{"n_layer": 15, "d_model": 512, "n_head": 4, "n_kv_head": 4, "head_dim": 128, "d_mlp": 2048, "vocab_size": 20747, "activation": "tanh_gelu", "norm": "layernorm", "norm_place": "pre", "norm_eps": 1e-05, "positions": "rope", "rope_base": 100000.0, "rope_fraction": 0.5, "qk_norm": false, "attn_scale": 0.0884, "bias": "none", "tie_embeddings": false, "parallel_block": true, "init": "trunc", "init_std_qkv": 0.0353, "init_std_o": 0.00644, "init_std_up": 0.0353, "init_std_down": 0.00644, "optimizer": "adamw", "lr": 0.000828, "beta1": 0.9, "beta2": 0.95, "weight_decay": 0.12, "lr_head": 0.00456, "grad_clip": 2.0, "warmup_steps": 253, "schedule": "wsd", "decay_fraction": 1.0, "decay_shape": "linear", "final_lr_fraction": 0.0, "batch_tokens": 131072, "seq_len": 1024, "doc_mask": false, "train_tokens": 940800000, "steps": 7178, "dataset": "wikipedia_en"}
Each number is 50 + 15 x the weight over its row's rms, rounded and kept within 0 to 99. Layers, rows and columns count from 0. The size before them is the row's rms in percent of the matrix's.

# layer 10 MLP up, 2048x512, rms 0.0456, rows 753-765, columns 256-383
098:68 43 25 44 41 42 47 19 44 51 55 82 33 52 71 31 07 65 41 65 40 75 37 66 43 12 45 50 55 31 41 86 62 65 50 32 52 39 54 76 81 30 46 57 90 66 41 70 55 60 72 31 60 42 50 52 27 59 52 76 72 52 42 45 72 49 50 31 54 30 69 51 60 36 45 52 62 69 81 40 32 62 31 35 63 35 59 25 57 56 38 68 48 31 51 21 44 68 49 44 51 36 64 61 43 41 64 61 66 62 27 61 42 72 77 77 53 55 54 50 35 35 45 40 41 47 28 78
083:44 45 62 48 59 35 45 22 35 58 34 46 70 65 31 37 66 54 63 64 55 23 47 67 73 38 58 46 69 47 58 26 62 71 25 53 18 50 55 62 57 52 61 48 48 81 54 51 55 37 46 40 53 35 80 64 37 23 55 60 42 28 38 80 63 39 31 33 56 31 72 52 64 65 38 37 77 48 81 66 39 55 60 38 42 55 45 49 70 33 29 76 65 53 49 50 46 60 50 55 71 58 44 49 64 49 50 44 35 42 55 30 61 56 35 70 60 25 56 48 41 62 38 69 27 45 44 51
108:60 42 43 57 17 57 47 58 30 38 46 48 59 43 33 46 57 73 50 29 41 24 61 41 81 31 33 64 40 68 49 43 54 50 29 57 53 26 53 41 45 66 30 39 44 57 37 46 73 50 39 58 43 31 31 61 35 35 47 68 35 25 58 40 37 68 65 45 58 36 71 47 56 72 23 50 45 44 65 19 45 33 53 46 65 67 49 62 61 50 67 63 68 35 35 61 42 49 63 54 64 75 65 50 65 35 46 48 67 50 53 44 48 34 39 44 23 12 32 69 62 63 59 34 56 44 30 43
102:75 56 30 57 56 46 45 51 63 47 48 55 59 80 62 52 53 79 44 66 49 42 44 42 84 52 53 63 35 95 67 79 36 21 33 79 69 64 53 56 38 38 50 47 87 61 61 60 42 46 77 51 66 40 67 50 25 48 75 58 77 75 58 52 68 44 73 20 55 31 43 64 76 46 46 64 54 40 53 54 40 35 32 48 49 35 23 66 30 43 41 67 25 57 56 33 47 34 58 53 71 42 24 51 35 49 49 50 41 57 72 36 44 34 77 34 32 61 33 65 70 54 45 42 37 79 47 51
103:38 51 75 35 61 44 28 84 67 64 46 28 49 25 42 48 30 54 28 35 23 53 40 52 61 42 46 55 52 51 35 60 88 40 40 61 37 46 71 46 65 35 24 47 73 39 67 51 71 63 68 54 48 24 30 65 60 56 50 68 64 30 63 51 64 83 43 54 47 51 58 46 32 70 46 38 41 51 68 54 62 43 64 48 54 36 23 31 45 43 58 40 59 56 33 58 77 46 63 68 38 57 35 33 21 44 50 59 36 39 42 25 61 20 55 57 60 53 61 68 51 63 42 72 64 15 27 55
112:59 41 53 35 49 59 20 46 37 52 40 36 67 44 67 75 44 50 50 50 26 80 54 65 42 41 73 61 64 21 29 71 75 39 54 58 21 17 51 54 48 42 49 39 51 79 29 55 55 62 64 51 63 42 68 70 65 34 43 82 63 47 55 65 65 59 77 40 49 34 35 48 63 47 54 35 48 55 34 48 46 53 63 28 45 37 70 62 44 49 45 44 49 40 29 53 38 47 62 89 66 74 50 58 74 30 56 35 52 39 59 61 28 29 34 27 40 34 52 36 19 49 63 54 49 54 22 65
108:48 48 43 42 48 46 73 72 55 67 44 76 56 38 60 66 44 65 43 34 58 12 54 43 45 67 70 58 25 31 63 43 61 18 37 65 40 47 31 50 51 29 50 45 64 63 66 48 42 32 54 60 33 42 29 48 31 22 36 58 60 43 68 33 26 78 23 27 53 31 32 60 81 55 20 51 33 68 36 34 45 57 70 63 60 23 56 57 35 43 30 40 34 48 29 45 83 33 84 45 68 57 94 07 40 24 26 31 40 40 51 08 42 48 32 66 14 32 40 70 56 44 41 65 25 49 43 39
099:63 74 96 61 43 49 38 39 43 26 18 64 46 73 65 47 58 39 32 57 52 60 39 49 44 33 55 47 81 16 67 59 55 57 67 27 30 34 56 51 47 24 48 50 83 63 63 31 48 48 49 47 60 53 74 37 39 57 40 68 47 53 39 35 53 86 89 50 42 58 45 51 64 60 33 45 60 44 56 65 38 65 32 31 32 34 48 43 53 60 62 28 83 37 39 70 76 45 57 60 52 37 49 70 38 57 64 57 60 44 47 38 60 55 41 38 32 74 64 27 38 37 81 35 58 53 31 55
104:32 54 68 41 65 29 52 41 60 47 40 68 57 51 42 58 27 53 53 70 64 64 58 32 51 34 46 62 43 72 52 54 56 61 31 48 54 57 22 22 22 66 45 39 55 56 66 71 42 55 73 26 43 32 07 28 46 48 34 66 49 45 35 48 68 58 57 38 10 33 66 71 62 50 42 59 55 75 51 26 31 34 56 61 70 53 66 52 40 43 55 52 47 31 61 30 66 19 39 50 39 57 60 53 37 26 34 58 49 66 41 46 71 45 28 30 51 48 35 17 76 40 43 65 69 70 67 55
111:65 52 31 45 64 37 49 42 56 51 35 79 72 60 76 43 43 77 48 53 43 37 26 56 38 44 43 47 22 43 44 50 27 42 38 40 56 63 60 75 73 46 51 40 28 29 46 56 39 24 33 42 39 33 64 61 25 53 54 16 52 26 44 39 49 72 46 30 47 23 40 69 43 82 60 49 51 52 39 42 27 32 67 71 31 38 56 51 75 77 56 43 32 49 43 20 49 40 38 52 82 40 52 43 43 68 62 41 30 28 22 30 70 63 54 49 37 51 53 54 46 65 73 67 40 58 24 64
083:59 39 17 55 65 00 64 31 44 55 54 64 62 72 69 79 59 65 60 49 62 79 52 29 77 57 64 49 49 58 19 73 48 44 21 38 33 45 54 60 56 61 35 71 52 80 23 57 66 50 44 30 54 56 53 78 37 63 74 60 64 05 49 58 38 68 61 38 57 68 23 48 68 53 55 36 50 59 61 61 40 17 85 48 70 49 62 54 39 52 65 49 48 62 65 51 43 47 55 56 25 66 65 16 61 65 64 55 40 48 52 90 44 55 52 24 26 56 51 51 32 39 43 64 73 56 29 51
100:35 64 62 61 45 41 49 47 28 38 41 50 40 56 35 44 38 69 30 74 37 52 52 67 49 19 52 59 72 60 16 71 21 69 49 52 51 30 58 53 63 39 62 24 57 49 47 70 65 51 64 47 45 36 58 48 36 09 24 57 57 46 52 40 33 54 73 14 52 41 56 62 48 37 57 25 38 61 42 51 62 22 45 65 37 34 29 42 50 54 67 37 38 57 37 77 48 24 57 44 49 61 62 58 33 58 32 50 64 63 52 41 35 58 86 48 38 41 53 60 38 60 53 59 71 66 47 25
097:59 68 54 51 55 31 43 34 56 57 55 53 70 52 64 45 70 14 23 75 52 50 60 46 41 62 40 51 46 61 76 48 48 31 51 48 35 51 56 61 62 41 29 21 64 21 80 38 59 42 44 81 34 30 30 43 61 14 42 38 40 76 55 74 40 75 78 47 47 26 73 53 49 58 64 49 41 49 58 40 30 64 56 62 81 66 53 72 58 40 69 61 36 66 43 49 66 33 47 40 99 55 43 33 29 31 60 54 46 48 25 46 50 54 35 39 13 78 67 61 56 74 40 50 38 59 48 47
# layer 10 MLP down (transposed), 2048x512, rms 0.0348, rows 753-765, columns 256-383
094:45 58 70 45 25 40 47 36 66 41 24 54 62 42 77 54 41 60 79 62 64 40 57 32 62 67 34 62 89 76 55 51 37 38 49 20 32 52 53 40 30 76 13 29 46 57 38 66 61 46 64 50 56 80 52 53 42 50 34 43 37 39 58 31 41 67 62 83 85 48 50 47 28 81 64 62 63 63 36 43 49 49 54 38 69 43 33 49 64 77 61 57 42 85 47 60 34 19 54 50 53 73 30 57 55 71 36 60 66 42 53 28 45 52 27 36 42 49 56 40 69 72 50 23 57 21 52 62
082:40 40 47 57 58 44 61 55 75 39 69 57 37 54 51 65 63 60 37 26 59 77 56 63 43 75 49 58 74 61 65 46 73 25 51 45 67 60 49 42 55 44 38 45 48 40 35 57 39 42 47 46 27 64 32 29 36 44 62 51 48 38 45 29 41 59 60 47 39 53 45 62 27 59 55 54 29 24 52 39 70 28 46 53 55 45 81 61 54 80 48 44 39 49 50 53 86 52 45 53 29 41 33 28 30 40 44 49 56 70 42 19 67 34 50 50 65 84 10 44 39 29 36 55 40 70 59 66
098:61 45 60 44 63 46 59 33 59 31 64 61 68 49 38 28 74 60 28 49 58 65 35 47 35 45 56 44 66 32 62 64 52 45 66 40 40 49 52 26 51 55 52 60 21 64 65 58 85 38 48 59 45 33 48 32 26 33 37 68 59 76 49 62 37 65 35 51 37 48 50 73 35 43 38 50 72 48 38 54 60 48 40 43 57 67 27 46 66 56 61 56 61 27 40 35 65 54 53 33 51 38 89 67 27 64 53 46 40 54 43 46 70 81 66 48 45 46 30 55 41 42 46 44 56 20 34 58
097:51 45 42 55 64 39 45 42 49 54 37 51 71 35 32 41 67 32 76 85 36 46 57 49 52 52 52 64 40 44 57 17 24 60 36 66 66 28 63 57 45 13 63 53 28 36 37 32 56 70 60 59 76 33 75 52 82 32 69 62 38 34 36 31 45 43 43 48 25 50 39 70 20 35 70 41 39 31 20 29 60 30 41 50 77 72 64 67 36 41 32 43 62 84 56 58 44 63 52 46 42 48 57 58 64 40 70 59 43 63 48 42 63 36 26 38 51 60 79 32 58 51 55 53 53 34 60 53
100:47 52 40 24 54 60 76 70 29 97 26 64 37 67 60 37 51 42 66 57 63 41 51 30 63 51 47 32 59 61 67 41 41 49 55 76 44 70 27 63 47 70 70 41 45 56 38 63 55 68 43 53 24 50 46 53 69 60 29 61 41 56 22 41 38 54 36 32 33 74 44 45 67 66 46 68 28 53 76 62 50 37 35 45 64 50 92 37 53 35 72 61 45 62 60 46 39 51 29 59 46 39 68 42 45 31 76 61 23 54 62 69 34 73 09 69 53 10 46 32 53 48 81 77 51 47 37 25
122:58 51 55 76 54 54 53 24 54 73 31 53 62 45 42 60 42 70 37 52 58 44 71 28 46 58 39 59 78 62 62 22 37 71 50 29 55 55 50 63 37 44 47 25 51 64 59 47 45 36 13 45 45 65 68 43 60 74 38 41 44 43 54 36 42 51 77 44 59 60 55 68 71 50 75 52 43 20 47 54 63 57 50 34 64 53 48 60 41 42 46 55 53 63 52 60 60 40 56 56 58 56 30 50 51 48 46 39 23 28 67 23 37 72 50 49 49 49 45 36 26 70 52 63 38 78 46 80
123:37 36 36 42 26 42 62 62 41 57 41 51 48 41 57 52 23 65 54 51 56 63 62 79 64 36 58 36 38 44 22 69 70 74 53 30 66 54 38 60 52 25 59 30 46 50 64 49 13 49 54 53 59 74 48 61 60 46 63 33 45 47 45 57 23 65 65 27 68 44 54 79 77 54 48 56 37 42 77 63 32 79 39 38 54 50 42 59 28 55 25 38 56 57 70 27 47 43 37 28 44 50 41 56 35 27 00 61 42 73 41 35 53 82 54 44 31 43 45 48 70 55 44 48 62 64 65 21
100:57 16 28 67 58 64 52 56 58 60 73 64 50 53 31 58 49 57 70 55 41 36 72 66 51 48 46 47 30 50 39 50 59 41 43 37 67 41 45 39 59 42 68 49 24 48 36 53 47 73 52 62 78 42 56 22 66 30 33 47 60 40 48 40 67 09 32 41 59 31 80 54 61 43 65 52 51 60 67 09 59 40 55 43 59 59 50 45 84 44 49 66 57 59 78 31 52 29 49 53 41 80 37 31 46 54 55 48 52 71 67 45 69 52 51 52 54 48 37 65 46 71 29 64 59 43 80 43
098:52 22 42 79 41 58 49 37 61 34 71 36 57 40 31 39 32 44 59 59 47 59 42 80 37 47 31 49 43 61 20 76 41 62 37 55 47 41 36 50 55 56 46 44 74 31 68 43 64 44 36 55 45 68 31 30 34 64 32 50 50 69 55 61 36 70 61 58 69 55 56 50 36 69 19 60 29 55 47 41 29 72 31 50 73 44 44 63 62 24 36 47 46 58 32 64 29 79 32 46 60 41 08 67 67 87 74 38 34 44 71 61 38 28 65 70 50 32 27 60 49 41 54 41 60 58 54 69
109:50 35 23 61 33 80 39 25 47 39 56 76 46 19 78 41 41 58 32 52 57 26 55 42 32 16 61 59 75 44 18 62 32 53 43 28 44 56 61 52 30 87 57 62 88 39 62 52 55 51 18 34 60 42 39 41 58 35 38 41 55 48 48 33 48 51 36 61 77 64 50 42 62 39 74 54 29 70 44 16 61 64 72 33 68 66 55 58 44 54 54 33 40 40 26 43 61 76 41 52 61 58 52 32 39 39 57 68 55 30 66 27 52 32 32 36 66 61 21 73 67 67 16 50 52 42 70 13
086:76 45 54 66 44 78 59 57 34 57 72 35 17 94 59 41 56 44 40 58 48 31 73 41 51 51 67 53 53 38 27 45 55 45 38 59 57 39 27 54 53 32 54 53 56 44 58 58 68 54 64 54 28 84 74 41 57 35 48 53 32 61 37 69 40 22 36 60 40 61 77 39 42 47 58 53 41 46 53 99 65 68 57 33 68 52 47 42 48 52 57 49 57 49 72 36 54 21 68 59 49 32 17 49 43 29 53 57 64 25 39 52 26 16 58 47 28 66 90 57 47 53 49 40 18 60 23 45
091:32 35 25 75 34 50 65 59 68 55 67 64 39 47 38 83 48 38 41 57 52 76 41 57 79 46 31 55 53 54 52 85 49 83 62 39 83 63 69 47 67 70 57 64 76 55 46 72 65 45 41 29 53 58 39 37 77 83 55 40 37 62 53 81 52 19 58 71 59 65 28 45 45 56 53 53 64 48 14 54 55 39 36 69 47 44 47 51 31 60 64 44 24 52 42 58 45 76 57 39 42 42 58 41 60 46 41 51 38 35 57 40 43 34 61 39 53 54 53 41 55 43 24 33 51 56 55 60
096:78 46 45 59 44 62 56 57 36 45 39 48 45 60 29 11 63 69 57 55 42 58 58 72 39 27 42 40 58 73 42 60 17 69 18 57 49 84 57 60 42 59 65 64 76 51 57 62 44 49 38 44 61 75 87 39 73 55 64 39 53 42 44 52 33 60 56 49 57 57 51 56 67 70 46 39 23 54 60 36 74 76 35 60 42 39 54 82 58 42 42 35 51 38 56 59 60 76 72 55 71 44 53 59 61 38 46 98 67 47 51 58 26 16 54 62 51 15 64 39 57 51 41 33 57 68 42 58